Part of a small language model's weights: a variant of SOAP for these matrices, 4117 steps.
Each number is 50 + 15 x the weight over the matrix's rms, rounded and kept within 0 to 99. Layers, rows and columns count from 0.

# layer 7 attention key, 896x896, rms 0.0526, rows 720-767, columns 352-383
33 78 74 45 49 64 38 53 66 75 36 69 58 56 74 60 39 50 61 45 25 74 41 47 52 73 62 47 49 40 45 41
40 53 75 23 46 44 61 68 53 59 62 71 20 45 87 74 50 39 32 42 64 27 49 53 38 55 65 57 41 48 59 60
46 43 35 50 28 56 59 57 44 53 30 47 52 57 51 24 44 26 63 47 52 34 71 48 42 46 57 35 66 65 64 48
39 48 36 78 61 41 42 65 47 37 34 55 62 75 42 48 43 53 53 64 34 64 72 54 48 36 64 48 75 27 76 41
54 62 48 29 56 60 54 56 71 55 51 56 43 47 79 29 45 58 44 34 47 73 43 60 51 44 00 43 53 66 40 48
57 51 55 44 40 53 36 47 48 31 17 49 59 52 49 67 51 41 59 34 57 61 76 53 56 62 43 53 51 64 39 72
31 59 53 67 46 30 42 61 31 52 38 61 40 33 63 66 34 65 55 57 42 64 48 33 37 52 25 45 71 26 27 58
82 67 54 42 21 45 48 51 53 49 48 57 47 58 41 36 62 50 45 44 49 35 55 46 52 67 54 34 25 34 43 29
72 58 41 63 08 60 61 39 49 26 50 11 33 53 32 21 53 74 36 65 46 31 52 58 57 39 36 36 52 58 51 79
40 51 52 82 34 56 38 49 65 63 67 45 43 62 71 37 53 57 87 33 47 53 50 40 34 64 50 68 75 54 53 64
49 33 67 75 29 42 48 53 56 71 57 60 22 52 56 71 39 65 47 37 56 63 56 59 67 64 41 35 37 51 60 57
46 65 37 73 60 38 50 41 47 46 66 61 42 32 64 58 39 31 52 59 41 83 77 60 36 49 59 36 37 59 31 32
36 41 50 39 57 58 59 34 58 34 44 40 51 47 38 56 64 90 38 42 42 21 32 61 22 25 24 43 68 61 53 38
67 58 28 50 63 68 63 39 62 40 55 35 38 44 05 30 70 77 38 32 53 44 49 30 49 28 30 32 58 48 67 55
70 76 58 55 41 42 45 28 65 39 50 53 35 50 41 64 57 36 57 22 49 62 46 64 41 46 69 38 65 33 60 55
39 50 64 48 29 28 67 55 36 54 57 48 44 54 22 40 51 57 29 70 33 41 49 78 62 66 47 62 42 70 42 66
36 55 26 50 60 35 47 65 31 64 52 38 48 78 43 57 62 13 46 29 44 53 51 43 47 36 29 45 25 65 59 31
55 31 62 42 41 44 41 30 53 55 40 49 34 60 42 43 40 58 59 44 37 49 57 38 45 47 60 43 53 73 39 58
72 48 50 60 23 44 66 61 64 54 51 57 57 41 41 62 46 47 53 33 61 70 32 59 59 73 44 53 45 52 64 86
52 69 41 36 40 42 47 28 51 71 53 52 64 43 68 52 48 31 43 54 38 19 34 70 60 57 43 54 31 51 29 58
52 56 40 17 63 74 43 36 43 45 59 66 35 60 69 45 59 54 43 37 44 48 58 59 56 75 45 63 56 73 24 61
46 55 74 46 36 55 37 30 29 50 24 68 55 52 12 44 36 45 37 34 39 35 63 55 54 86 34 44 50 60 43 36
41 82 70 57 58 59 52 51 67 68 28 41 34 30 54 19 24 59 52 57 47 53 82 78 29 71 50 30 71 55 35 57
52 34 60 56 65 38 40 36 49 55 72 84 46 71 62 24 70 64 44 30 66 72 12 45 47 32 71 58 33 41 65 77
56 42 30 60 38 62 65 28 58 45 39 49 20 49 63 34 68 52 65 55 70 68 44 61 57 49 16 70 89 27 47 47
37 57 43 32 55 62 57 46 25 44 49 57 51 43 50 49 57 06 59 40 63 40 45 32 42 66 68 45 39 35 57 64
61 70 18 64 53 62 49 60 57 51 27 32 45 49 60 45 32 68 46 64 26 63 66 68 45 58 51 75 55 38 59 41
82 60 66 47 37 34 67 99 55 59 57 46 41 56 65 65 59 42 57 59 56 67 47 52 80 48 43 23 36 39 43 44
45 59 66 57 66 73 47 43 65 50 65 37 54 44 62 52 54 52 51 35 38 39 53 33 72 48 43 55 24 49 53 39
48 35 50 30 36 60 58 48 20 64 35 43 51 48 26 47 45 66 58 32 47 50 63 54 30 23 68 75 34 39 55 28
55 73 69 33 40 40 67 84 42 58 28 62 58 53 69 44 63 56 35 95 27 70 55 53 44 55 56 98 67 33 62 42
62 62 64 31 53 80 41 51 40 75 72 52 61 58 38 63 58 24 26 38 25 45 34 39 51 22 60 53 58 55 40 34
54 26 61 52 47 49 46 42 46 38 53 62 43 47 38 69 38 65 65 58 63 58 30 76 29 72 41 28 38 73 47 38
42 62 59 64 55 34 12 60 46 57 35 55 50 42 53 52 36 49 54 57 43 63 34 50 50 43 40 54 55 57 46 63
53 40 35 56 37 64 62 41 65 53 83 29 59 47 52 64 49 61 45 52 52 66 55 63 48 60 57 62 50 58 41 53
67 42 29 63 60 67 50 32 38 21 52 74 57 22 36 43 71 67 32 56 06 54 59 77 60 65 48 41 47 30 48 43
63 54 41 38 30 34 41 53 36 72 52 44 47 50 71 59 65 56 44 57 67 49 49 73 65 58 63 51 70 68 37 39
38 39 52 49 63 49 50 46 61 55 73 51 42 59 34 48 38 50 42 43 28 44 38 53 75 42 56 50 52 56 61 26
39 42 31 55 37 64 53 36 46 41 39 47 57 62 51 36 64 79 52 88 46 24 43 57 45 56 50 68 82 36 52 29
49 33 42 40 38 74 58 23 38 62 50 94 92 60 69 45 48 49 44 98 57 35 40 40 60 29 41 35 41 67 69 64
06 69 36 65 54 46 67 39 60 66 39 53 54 29 44 64 43 40 70 69 37 69 68 46 69 37 48 61 63 62 60 34
51 55 71 47 40 71 38 58 25 54 61 29 76 61 31 38 66 63 54 69 73 36 65 64 40 43 37 44 31 49 79 43
39 64 73 51 56 49 19 51 36 41 52 14 64 57 53 38 52 43 45 52 57 37 58 57 74 44 49 69 54 86 51 55
81 42 54 39 61 47 63 62 66 35 52 93 58 62 44 39 64 58 64 55 49 22 31 37 53 55 36 24 63 50 56 73
65 39 39 30 57 69 46 61 45 55 59 59 38 47 14 51 45 54 48 47 66 53 36 51 35 39 44 52 54 50 64 55
30 38 49 61 63 52 56 52 52 75 54 55 49 60 53 33 74 59 67 48 39 55 44 57 53 38 53 54 39 37 31 42
52 49 45 86 50 50 49 41 69 42 43 52 46 42 30 74 47 36 52 37 57 54 55 29 57 42 37 53 37 52 80 62
48 50 37 46 36 36 65 71 44 31 43 24 29 60 28 49 44 48 41 48 43 47 43 37 56 58 38 59 76 39 55 49
# layer 7 attention query, 896x896, rms 0.0527, rows 721-767, columns 352-383
48 49 41 39 47 25 50 49 16 41 58 57 57 54 62 67 46 63 46 51 64 48 42 43 29 81 54 48 55 60 62 65
79 61 75 61 48 75 25 74 62 47 48 16 52 38 72 67 46 43 22 32 29 36 54 64 70 52 66 49 44 41 28 33
69 55 50 29 67 73 64 41 51 74 39 45 68 18 49 53 55 46 37 21 35 82 68 38 34 52 57 49 21 53 55 64
40 62 56 51 26 43 38 40 61 50 26 50 49 68 40 34 53 52 46 66 26 57 47 62 47 54 28 58 26 63 66 54
47 58 27 63 53 47 74 39 70 51 61 55 51 29 36 45 27 59 46 11 65 56 33 53 62 52 34 62 45 66 61 47
40 37 68 46 57 57 36 41 48 44 51 56 21 47 26 67 51 60 38 39 69 46 65 42 60 42 46 47 50 46 44 40
33 48 53 39 55 54 49 66 42 39 74 61 59 33 43 41 55 53 62 37 58 39 45 52 75 51 54 70 54 53 58 43
40 64 53 49 36 36 69 31 47 52 13 56 24 70 41 69 46 62 78 40 23 33 46 29 46 57 34 47 44 44 49 48
43 62 37 72 40 60 56 39 55 70 54 56 27 47 22 34 41 44 57 55 64 54 38 53 35 48 42 39 48 37 42 53
51 60 32 44 60 36 67 45 60 55 49 42 37 42 18 61 77 60 21 45 54 38 38 49 49 40 67 54 33 22 80 41
45 52 41 72 32 48 41 38 43 45 41 47 52 50 32 18 53 42 33 51 68 80 67 36 60 56 32 59 47 27 58 56
57 51 39 66 47 65 72 72 76 50 26 54 47 51 41 46 57 44 60 46 35 68 43 66 46 56 60 23 50 36 65 26
56 59 29 47 44 34 44 46 58 44 60 40 33 51 52 64 69 52 64 55 56 35 66 54 47 38 47 38 55 58 49 73
57 64 49 43 49 75 78 51 45 53 67 60 24 23 47 44 56 61 42 38 40 40 64 57 57 55 60 61 73 22 58 41
20 60 58 79 59 38 63 59 39 54 34 51 71 64 70 64 69 63 64 42 55 48 54 38 35 54 55 44 51 72 26 51
55 65 40 56 64 71 50 75 29 45 51 24 43 23 40 42 69 46 63 79 56 31 44 59 43 62 64 36 43 36 41 37
29 62 60 31 38 71 78 53 69 35 74 44 62 50 51 29 62 55 38 87 51 19 69 42 58 62 77 39 62 42 38 53
58 62 57 40 37 73 74 26 50 59 47 60 41 40 43 46 61 49 41 16 41 67 10 34 68 24 36 56 48 53 41 56
50 41 68 53 67 57 57 57 58 37 55 09 32 35 45 49 50 68 50 60 55 83 66 11 54 42 49 33 42 48 36 44
39 44 64 62 27 68 59 34 49 55 42 15 56 53 68 56 59 38 29 46 34 18 67 53 75 58 70 49 35 47 70 45
50 56 72 67 46 47 80 64 39 67 70 53 42 41 46 51 72 42 59 60 44 56 48 36 35 52 80 67 51 38 52 48
60 61 50 64 41 28 48 61 09 74 53 46 57 40 53 43 70 25 50 60 50 65 51 55 51 60 65 16 43 52 76 53
67 16 53 37 62 54 56 40 38 42 43 79 28 49 41 43 65 29 74 60 47 67 63 39 65 47 39 51 48 34 80 71
49 65 26 58 54 51 58 48 57 67 68 44 48 62 38 76 82 63 33 53 44 55 33 42 41 37 39 33 62 19 56 62
49 38 46 45 50 69 54 69 44 39 43 52 39 23 63 69 60 43 60 29 58 61 43 42 57 48 38 19 34 37 52 60
55 38 17 27 54 36 53 61 43 46 22 61 48 41 52 59 49 84 63 32 42 54 55 39 57 24 41 67 73 57 41 63
40 56 59 45 60 68 45 48 46 48 38 25 28 38 50 39 63 62 67 33 40 62 59 53 50 54 45 29 48 30 60 57
50 42 82 45 70 32 36 29 41 92 81 52 48 52 56 50 56 53 57 44 62 45 63 50 70 52 51 37 51 34 64 40
21 60 59 43 49 73 42 34 59 74 48 60 66 63 94 41 32 69 39 61 36 45 57 40 61 74 46 65 84 60 18 70
38 30 71 52 46 41 48 73 45 33 48 49 52 47 38 44 40 45 47 68 67 93 70 48 54 35 66 51 32 51 34 65
27 36 59 70 56 72 66 74 39 35 40 68 61 53 44 63 57 54 55 23 51 44 58 45 28 63 48 39 52 79 50 44
47 52 31 42 50 38 69 40 34 53 49 33 29 43 18 30 66 60 41 71 41 45 43 38 56 64 46 31 77 37 50 62
30 57 49 56 52 41 52 57 50 30 53 44 38 33 58 52 64 62 37 59 45 42 22 55 64 53 17 40 56 18 58 43
42 75 92 46 71 66 46 53 58 49 55 47 69 34 63 43 18 62 43 36 55 58 54 44 58 73 32 44 54 58 56 78
61 55 49 72 37 14 42 40 51 51 67 24 67 53 31 61 30 49 42 58 75 46 47 62 39 64 41 46 50 62 51 37
35 42 28 40 47 12 67 54 65 49 70 49 60 32 55 64 68 41 52 60 40 62 84 58 57 51 47 52 47 66 23 68
42 71 53 70 33 68 60 72 94 43 64 31 55 48 60 53 35 63 53 61 52 49 51 62 23 44 42 57 65 57 48 64
70 40 47 62 73 41 40 44 47 58 59 34 24 31 39 72 61 41 90 43 60 65 04 54 38 42 49 43 21 35 77 67
52 59 47 68 53 59 51 53 50 48 58 41 66 44 44 30 84 18 46 69 37 50 78 61 65 69 49 44 40 23 63 16
49 52 49 30 33 57 58 31 51 35 38 32 33 58 47 56 61 20 46 60 49 54 55 53 55 38 77 39 73 37 57 36
63 88 51 60 64 71 62 34 43 61 36 57 67 48 47 58 49 63 77 71 78 26 43 66 56 69 66 54 50 81 50 76
58 75 50 24 34 51 77 57 43 26 55 40 66 65 59 46 42 55 53 39 32 36 43 64 40 76 35 39 62 46 58 59
40 63 41 64 44 59 49 43 66 61 51 55 39 59 65 28 64 44 31 61 67 50 71 58 02 73 48 37 52 54 49 43
43 28 40 37 46 53 49 54 73 45 74 37 42 37 37 64 73 45 65 51 43 63 46 69 57 37 24 56 64 51 56 38
54 26 55 50 36 55 77 62 66 31 46 36 35 53 35 47 47 41 57 47 61 47 61 32 48 48 62 54 35 48 56 64
49 39 65 55 27 42 52 27 41 47 60 41 31 34 46 38 25 34 53 40 92 47 57 35 67 39 62 18 71 63 48 70
57 88 59 34 56 62 53 74 47 30 41 58 43 60 45 61 67 49 47 29 44 19 62 43 59 30 60 60 44 37 67 43
# layer 7 attention value, 896x896, rms 0.0526, rows 704-763, columns 352-383
65 42 31 49 41 60 76 65 47 37 61 59 44 50 63 23 21 41 32 48 40 14 64 66 50 40 55 79 60 49 71 32
68 37 59 50 43 51 44 30 61 41 55 64 50 31 41 71 57 39 70 49 53 53 57 52 55 59 57 64 59 86 39 67
60 43 46 48 52 21 46 42 49 44 61 42 42 34 64 50 46 29 53 42 59 50 58 74 69 22 55 35 62 47 60 39
55 44 42 75 50 20 65 25 29 35 48 33 70 59 77 64 42 46 64 47 78 35 53 56 51 47 43 46 24 49 67 43
47 53 40 62 44 52 21 51 41 56 47 27 43 29 53 38 51 53 62 56 42 80 42 40 25 47 46 43 50 75 63 39
61 62 45 32 66 63 55 44 50 61 39 41 52 53 54 71 61 41 49 70 44 87 52 67 18 60 58 20 35 67 67 52
74 32 63 54 26 25 63 43 37 72 48 44 66 40 31 54 14 43 55 51 47 36 46 44 51 48 39 34 58 16 60 27
56 45 59 54 18 24 76 66 44 61 52 55 55 46 32 54 54 71 63 26 08 58 53 38 44 54 48 44 54 29 42 32
56 55 56 41 55 41 52 12 20 64 72 47 60 61 71 52 62 31 64 76 45 44 50 48 22 53 37 47 23 33 19 41
37 51 41 50 42 46 26 49 11 40 65 28 32 37 48 58 64 54 41 67 31 58 59 44 34 26 71 44 46 48 23 43
41 60 57 46 45 53 35 71 26 53 48 64 39 58 64 47 65 69 58 51 41 38 24 60 57 48 58 44 59 56 54 48
39 48 58 61 39 13 47 54 83 55 63 60 76 46 71 29 44 66 64 50 56 52 22 29 33 52 14 15 66 81 54 12
56 45 34 52 18 43 71 42 45 47 43 52 25 63 44 54 50 62 63 67 55 35 41 31 52 66 61 34 44 40 68 19
62 60 23 46 60 44 20 16 39 34 51 41 69 65 52 61 46 36 75 55 60 37 66 54 49 46 62 47 69 40 34 57
46 58 52 42 58 22 58 80 39 61 43 41 83 55 29 62 56 59 30 54 43 59 51 35 10 63 59 21 61 59 81 62
45 44 38 51 54 22 73 56 50 48 89 30 96 58 34 29 27 74 56 32 65 42 32 32 49 57 56 28 74 38 77 30
46 41 70 64 46 60 59 61 53 35 44 46 60 42 44 62 57 55 63 39 76 43 48 26 39 64 37 45 61 46 49 38
37 55 55 53 41 53 15 55 33 49 34 46 25 38 64 48 50 47 42 42 71 40 52 65 44 62 72 55 44 38 34 53
79 48 71 76 64 28 49 60 65 55 38 56 62 45 53 59 47 70 64 50 38 53 53 53 63 51 46 36 51 25 77 30
45 40 65 40 63 61 70 53 55 58 49 35 62 38 75 78 70 42 49 48 72 58 94 57 49 35 31 54 40 50 51 50
48 49 50 42 46 50 51 52 58 80 42 79 39 46 62 53 49 26 80 34 66 38 48 73 81 45 39 57 68 72 48 52
27 61 49 29 63 48 07 59 52 63 61 46 61 34 65 57 37 59 44 77 31 71 50 66 57 36 71 68 38 45 53 35
52 54 36 43 36 58 38 61 57 57 46 47 57 51 59 50 46 53 54 61 45 44 34 18 48 59 47 41 66 50 41 40
63 54 48 71 46 37 17 49 60 34 37 48 61 49 38 45 43 59 56 36 32 42 49 44 33 47 65 30 36 47 50 38
47 29 48 57 60 64 57 38 56 61 49 67 78 60 36 52 49 43 65 23 39 52 43 48 71 25 36 67 56 21 64 48
45 57 37 50 56 67 39 20 46 53 22 63 42 38 42 88 55 57 64 62 65 42 78 60 64 47 35 68 25 39 52 67
47 42 43 53 44 61 42 55 80 60 69 44 76 64 34 43 36 57 51 27 59 66 49 56 39 86 45 42 71 59 32 34
28 51 45 34 50 30 52 58 53 57 64 51 38 42 05 26 26 65 43 45 39 46 62 60 53 43 33 38 66 61 80 69
27 65 59 41 45 68 51 28 44 52 54 54 57 40 52 42 48 46 57 63 38 56 39 51 54 61 52 59 38 53 50 58
30 41 41 70 70 50 35 50 35 32 76 36 32 66 48 56 35 57 65 53 58 56 47 41 48 36 72 49 39 44 39 30
36 68 27 44 59 50 51 44 44 50 64 40 50 24 39 51 66 43 52 73 72 16 61 59 53 51 65 77 21 82 46 41
46 59 33 36 67 63 01 28 22 49 30 56 41 25 70 59 60 11 57 99 52 43 72 58 79 43 81 85 29 49 29 56
34 49 61 50 29 42 32 61 48 33 49 54 73 30 57 37 18 61 67 61 45 50 61 15 50 46 35 45 66 69 53 53
47 61 52 49 60 44 35 59 48 39 45 49 42 55 61 62 49 47 83 45 49 37 37 76 40 33 49 48 24 44 71 73
51 49 55 51 47 19 94 59 55 40 61 58 67 50 28 36 25 47 51 00 59 53 38 30 47 56 47 41 97 35 56 38
56 56 51 28 51 76 23 49 08 31 46 39 27 40 58 54 42 39 45 53 64 49 51 79 33 12 26 63 27 53 58 70
47 54 46 27 74 56 58 38 58 77 61 49 63 39 56 70 53 39 50 30 64 69 65 30 76 48 39 48 77 45 49 67
55 45 62 46 57 36 80 30 46 47 35 51 41 42 37 64 63 54 65 39 48 60 65 38 53 44 33 62 41 43 89 56
45 22 37 61 72 43 65 45 80 58 60 50 45 43 42 17 58 64 56 02 49 50 23 61 61 65 41 28 67 93 63 64
70 35 45 48 30 66 80 36 54 63 50 50 63 51 31 38 42 59 52 28 44 64 45 42 63 67 57 46 61 55 55 60
28 19 54 55 56 49 50 36 27 42 48 68 56 36 72 38 18 50 96 45 58 67 57 44 46 90 63 43 65 67 60 53
44 35 42 75 47 32 52 73 35 70 45 26 22 39 43 59 41 55 42 51 68 23 33 41 80 18 65 36 79 49 40 61
57 46 34 30 54 77 22 38 45 31 41 31 52 34 61 45 38 38 39 69 69 38 61 64 62 68 66 37 28 28 44 71
31 39 56 44 31 39 62 26 46 46 64 39 44 66 62 48 43 63 67 22 69 59 57 14 71 21 56 43 46 31 72 44
29 56 39 57 39 39 27 81 47 64 46 65 53 82 48 61 68 46 12 44 52 35 45 56 45 26 50 73 44 33 75 71
44 23 37 49 32 30 72 42 56 50 27 65 59 60 67 34 26 69 80 72 81 73 47 39 36 66 17 55 65 61 50 34
48 40 39 43 57 32 77 24 59 72 28 84 65 54 41 39 50 63 81 27 76 32 42 57 48 67 22 71 64 51 71 44
56 48 49 64 52 41 71 63 53 68 66 45 26 43 33 42 45 54 37 47 44 78 65 37 60 70 56 46 35 48 49 68
61 57 44 26 90 53 07 20 17 68 63 47 54 47 87 68 54 37 48 73 60 46 54 65 63 29 59 66 28 67 18 59
31 45 58 72 68 65 65 36 44 48 56 40 50 40 42 74 55 73 47 48 66 36 56 52 41 52 39 51 70 56 41 44
58 68 42 56 62 45 87 41 42 61 54 53 41 60 34 49 55 74 49 64 48 53 51 59 57 32 40 67 36 09 53 32
66 19 43 53 70 26 62 48 46 56 47 50 20 44 40 25 46 43 69 51 49 15 50 58 60 63 24 65 63 30 74 46
52 41 45 51 63 59 37 29 38 38 81 48 68 39 51 38 57 44 43 35 58 42 54 41 45 42 39 47 55 47 64 28
41 40 48 53 42 36 56 33 46 74 48 53 58 61 63 44 34 67 72 60 60 49 18 44 62 33 38 73 63 47 58 32
21 69 48 50 39 45 47 42 68 75 66 33 63 42 66 59 36 36 32 70 47 54 67 56 47 56 29 70 38 46 17 43
48 57 53 50 51 61 83 60 37 61 73 56 33 68 46 76 40 49 62 66 59 74 35 55 52 51 50 37 71 36 60 46
69 86 18 32 71 61 40 54 42 52 48 47 52 65 45 53 63 53 25 75 65 40 41 74 42 28 60 62 40 71 46 52
51 38 53 68 67 58 42 52 16 56 53 48 42 36 69 64 35 37 36 66 35 52 35 68 71 35 69 69 65 48 66 33
39 44 58 34 35 49 71 68 73 53 72 44 69 82 54 18 46 52 67 23 55 56 22 31 47 69 02 16 63 49 45 17
66 46 49 50 54 55 10 50 25 47 59 42 26 42 40 37 43 56 50 71 72 65 37 39 51 42 64 79 42 81 61 73
# layer 7 attention output (transposed), 896x896, rms 0.0686, rows 704-762, columns 352-383
48 04 80 49 36 33 42 70 42 42 47 48 18 44 56 65 59 23 49 50 50 67 61 58 37 53 46 50 51 39 57 45
32 32 77 55 43 57 29 48 27 71 34 42 87 57 79 54 76 53 49 12 56 63 72 45 43 60 56 77 59 73 35 52
63 40 60 60 71 51 19 24 51 39 64 82 74 54 44 23 54 55 50 32 59 48 32 40 56 81 65 41 38 49 52 40
55 63 41 48 34 40 41 35 77 34 60 42 64 33 37 35 86 62 68 43 15 46 54 83 61 48 50 42 43 65 43 58
65 43 55 54 34 63 43 63 57 56 43 45 42 59 32 75 40 79 35 42 76 15 89 78 49 51 45 61 47 55 27 43
81 70 48 37 26 27 79 47 40 38 53 34 42 72 42 38 51 62 40 58 49 60 56 67 49 46 70 42 52 62 43 37
60 66 61 41 54 47 55 46 36 50 50 70 21 49 52 55 76 56 27 54 30 36 18 39 77 19 63 59 34 18 45 52
43 68 49 55 53 31 46 80 38 53 46 37 41 58 54 65 47 27 24 62 26 51 43 48 57 36 34 57 59 33 44 14
38 52 71 56 36 50 57 63 31 44 68 49 50 55 56 54 43 64 35 51 35 35 47 48 51 32 47 40 24 78 44 30
51 64 38 22 57 68 40 62 55 31 50 66 12 78 31 54 56 51 42 45 58 37 57 65 52 47 48 26 42 51 56 40
64 43 56 43 42 63 43 36 60 66 51 49 63 22 62 51 45 32 38 46 38 38 79 90 62 57 62 66 49 67 19 55
40 55 53 50 38 92 41 56 49 31 71 35 68 70 52 86 47 26 41 61 53 36 21 58 30 48 58 43 58 38 55 47
84 48 46 46 53 58 74 51 46 56 53 50 48 36 49 45 18 76 66 56 27 11 67 67 66 59 36 31 64 48 45 43
49 48 60 65 20 52 37 46 75 61 44 76 72 13 54 53 26 44 45 37 53 50 47 18 43 44 61 19 01 42 46 71
62 51 63 49 43 39 56 18 64 36 54 47 48 55 74 21 49 62 44 67 63 61 64 30 44 46 53 71 56 66 80 60
29 53 58 42 36 49 67 41 49 58 33 58 52 47 42 57 60 38 23 57 56 34 50 65 58 47 46 74 62 53 38 76
53 38 36 59 57 23 41 64 50 44 49 37 59 46 50 38 68 46 55 52 52 48 63 54 46 61 56 51 41 70 43 31
46 60 75 57 70 46 39 25 51 46 53 57 60 40 56 52 52 78 27 55 43 54 47 52 47 61 81 62 66 45 60 64
68 28 48 69 35 25 65 32 33 61 40 64 33 54 78 61 32 37 50 70 67 27 04 56 63 47 66 34 26 80 57 35
66 49 62 46 32 56 67 78 68 35 63 50 56 29 42 49 79 58 30 39 46 73 71 24 64 43 36 69 50 39 55 54
65 87 57 40 61 27 48 42 68 51 67 36 45 16 50 52 68 74 43 06 72 47 57 45 47 29 27 46 49 60 60 71
58 80 52 69 42 38 65 65 33 32 52 74 40 58 51 48 31 69 29 31 61 32 75 53 74 37 50 52 38 41 29 53
42 46 62 56 33 54 33 44 44 49 34 55 30 52 26 37 58 48 73 44 49 47 44 38 42 27 60 41 49 44 58 46
57 54 65 24 57 74 49 58 70 33 28 89 60 66 84 40 50 46 43 53 49 42 38 50 65 58 42 49 51 79 30 63
60 64 54 56 88 44 54 58 48 38 62 59 77 80 47 12 84 54 75 50 53 67 54 45 72 47 49 33 24 42 32 72
36 42 27 35 67 40 54 69 53 59 50 72 58 36 18 71 44 65 70 38 48 65 58 31 56 53 69 64 53 39 54 55
25 64 40 39 63 51 31 70 44 50 49 24 36 54 67 62 43 49 51 56 61 52 56 56 49 66 55 58 50 49 46 62
61 30 38 38 58 46 51 40 68 43 63 76 46 54 43 33 62 56 82 52 69 41 66 54 65 24 52 47 62 51 62 71
21 26 56 43 60 55 46 42 42 52 46 37 59 56 27 40 56 32 90 65 63 37 51 48 35 35 69 43 47 38 67 57
45 30 76 51 21 49 37 31 58 80 23 34 54 39 65 34 34 35 51 61 60 52 56 41 54 53 53 40 68 36 45 46
44 58 31 65 50 66 34 75 56 42 45 49 60 54 34 76 87 27 66 61 52 59 37 67 65 51 71 61 67 49 39 25
45 62 68 45 32 38 65 41 59 34 60 84 38 44 58 38 42 42 52 33 28 40 31 41 48 11 28 15 46 28 69 35
24 73 52 60 27 32 48 36 58 33 51 23 67 51 46 60 31 65 48 33 59 57 50 48 49 59 34 47 35 56 45 62
63 51 39 45 57 71 56 40 58 74 59 73 38 68 41 25 41 54 50 51 42 19 22 52 65 57 44 57 30 38 51 38
30 74 52 48 38 42 43 68 45 58 53 69 33 30 47 42 61 41 50 22 60 61 50 46 46 58 34 34 54 49 88 43
76 57 42 34 55 40 37 44 48 38 61 38 62 65 58 39 21 51 44 65 58 31 49 53 71 36 59 74 34 55 45 73
31 38 41 55 34 47 53 44 50 53 52 45 52 19 58 63 49 48 60 62 49 75 33 23 61 30 61 23 49 61 50 24
55 30 53 43 61 40 53 52 40 53 45 43 68 68 43 45 44 42 68 81 27 64 24 45 40 51 77 22 45 30 62 49
59 31 59 44 56 23 59 57 40 39 56 38 64 41 47 63 32 37 49 49 81 45 69 62 48 56 75 53 33 78 67 60
49 53 52 61 36 54 59 44 82 54 62 18 44 35 46 66 37 34 81 49 59 83 53 39 58 38 36 55 69 23 51 34
31 60 53 53 49 51 51 39 57 34 39 65 49 50 55 54 30 59 55 39 65 57 38 50 39 37 42 44 44 66 61 54
39 48 36 17 37 54 52 42 58 63 76 68 53 47 59 65 79 48 69 42 59 47 50 63 42 59 63 52 47 26 73 26
46 54 55 71 48 52 69 46 35 44 34 67 33 57 78 40 49 50 21 72 33 48 37 46 44 44 48 50 52 38 31 46
40 63 45 68 44 60 20 37 35 63 47 55 49 35 59 65 52 28 48 51 25 41 24 31 54 42 56 37 78 30 51 26
55 60 32 51 23 57 57 62 52 31 17 63 62 63 41 20 41 29 23 78 56 19 57 55 68 63 63 80 34 51 43 19
38 26 66 33 39 50 41 41 47 61 37 45 58 42 50 38 43 36 61 61 47 54 43 55 30 64 71 32 33 69 28 55
34 44 51 43 41 50 38 47 51 67 72 47 74 41 59 42 58 76 59 20 78 42 47 48 39 65 64 35 43 43 54 49
46 53 40 61 55 30 61 67 34 52 47 50 33 39 45 46 45 61 29 56 59 53 42 66 67 49 66 59 61 51 48 62
60 46 41 32 32 52 47 59 59 51 60 68 30 56 54 51 41 38 11 58 40 49 35 63 36 54 50 52 63 50 59 62
37 44 37 40 52 33 61 40 64 70 49 68 27 52 49 55 31 37 65 34 45 51 65 28 44 47 69 68 57 43 51 70
48 39 31 37 34 58 59 64 38 52 65 56 54 36 45 41 44 50 25 52 46 51 46 46 43 50 69 52 56 37 56 36
71 66 53 18 54 54 48 58 47 26 36 83 55 45 40 51 40 61 78 36 54 42 54 58 50 35 50 54 29 33 81 66
71 27 20 47 51 61 42 29 58 37 37 60 24 76 33 46 57 55 68 46 61 73 46 58 45 43 46 56 39 37 41 47
19 55 40 31 52 51 52 56 68 24 38 62 24 41 55 43 46 39 42 61 34 31 64 39 66 56 55 47 60 48 48 41
32 32 62 97 71 37 39 17 58 37 61 42 75 33 46 50 67 46 25 52 47 72 49 23 55 40 47 45 51 58 44 14
51 63 56 54 67 40 27 42 46 43 35 52 31 64 56 58 49 70 59 46 43 65 65 61 13 67 71 84 59 59 64 39
52 39 35 67 51 30 39 33 51 56 59 62 45 35 59 48 73 51 39 71 39 47 39 66 54 62 72 58 35 46 48 22
74 59 65 57 43 51 69 48 40 29 45 53 60 80 60 27 49 53 29 58 88 64 65 33 68 51 32 68 55 61 54 35
60 55 77 58 64 56 48 33 65 61 43 58 63 38 48 36 69 47 46 73 47 62 54 70 52 66 74 54 31 65 65 65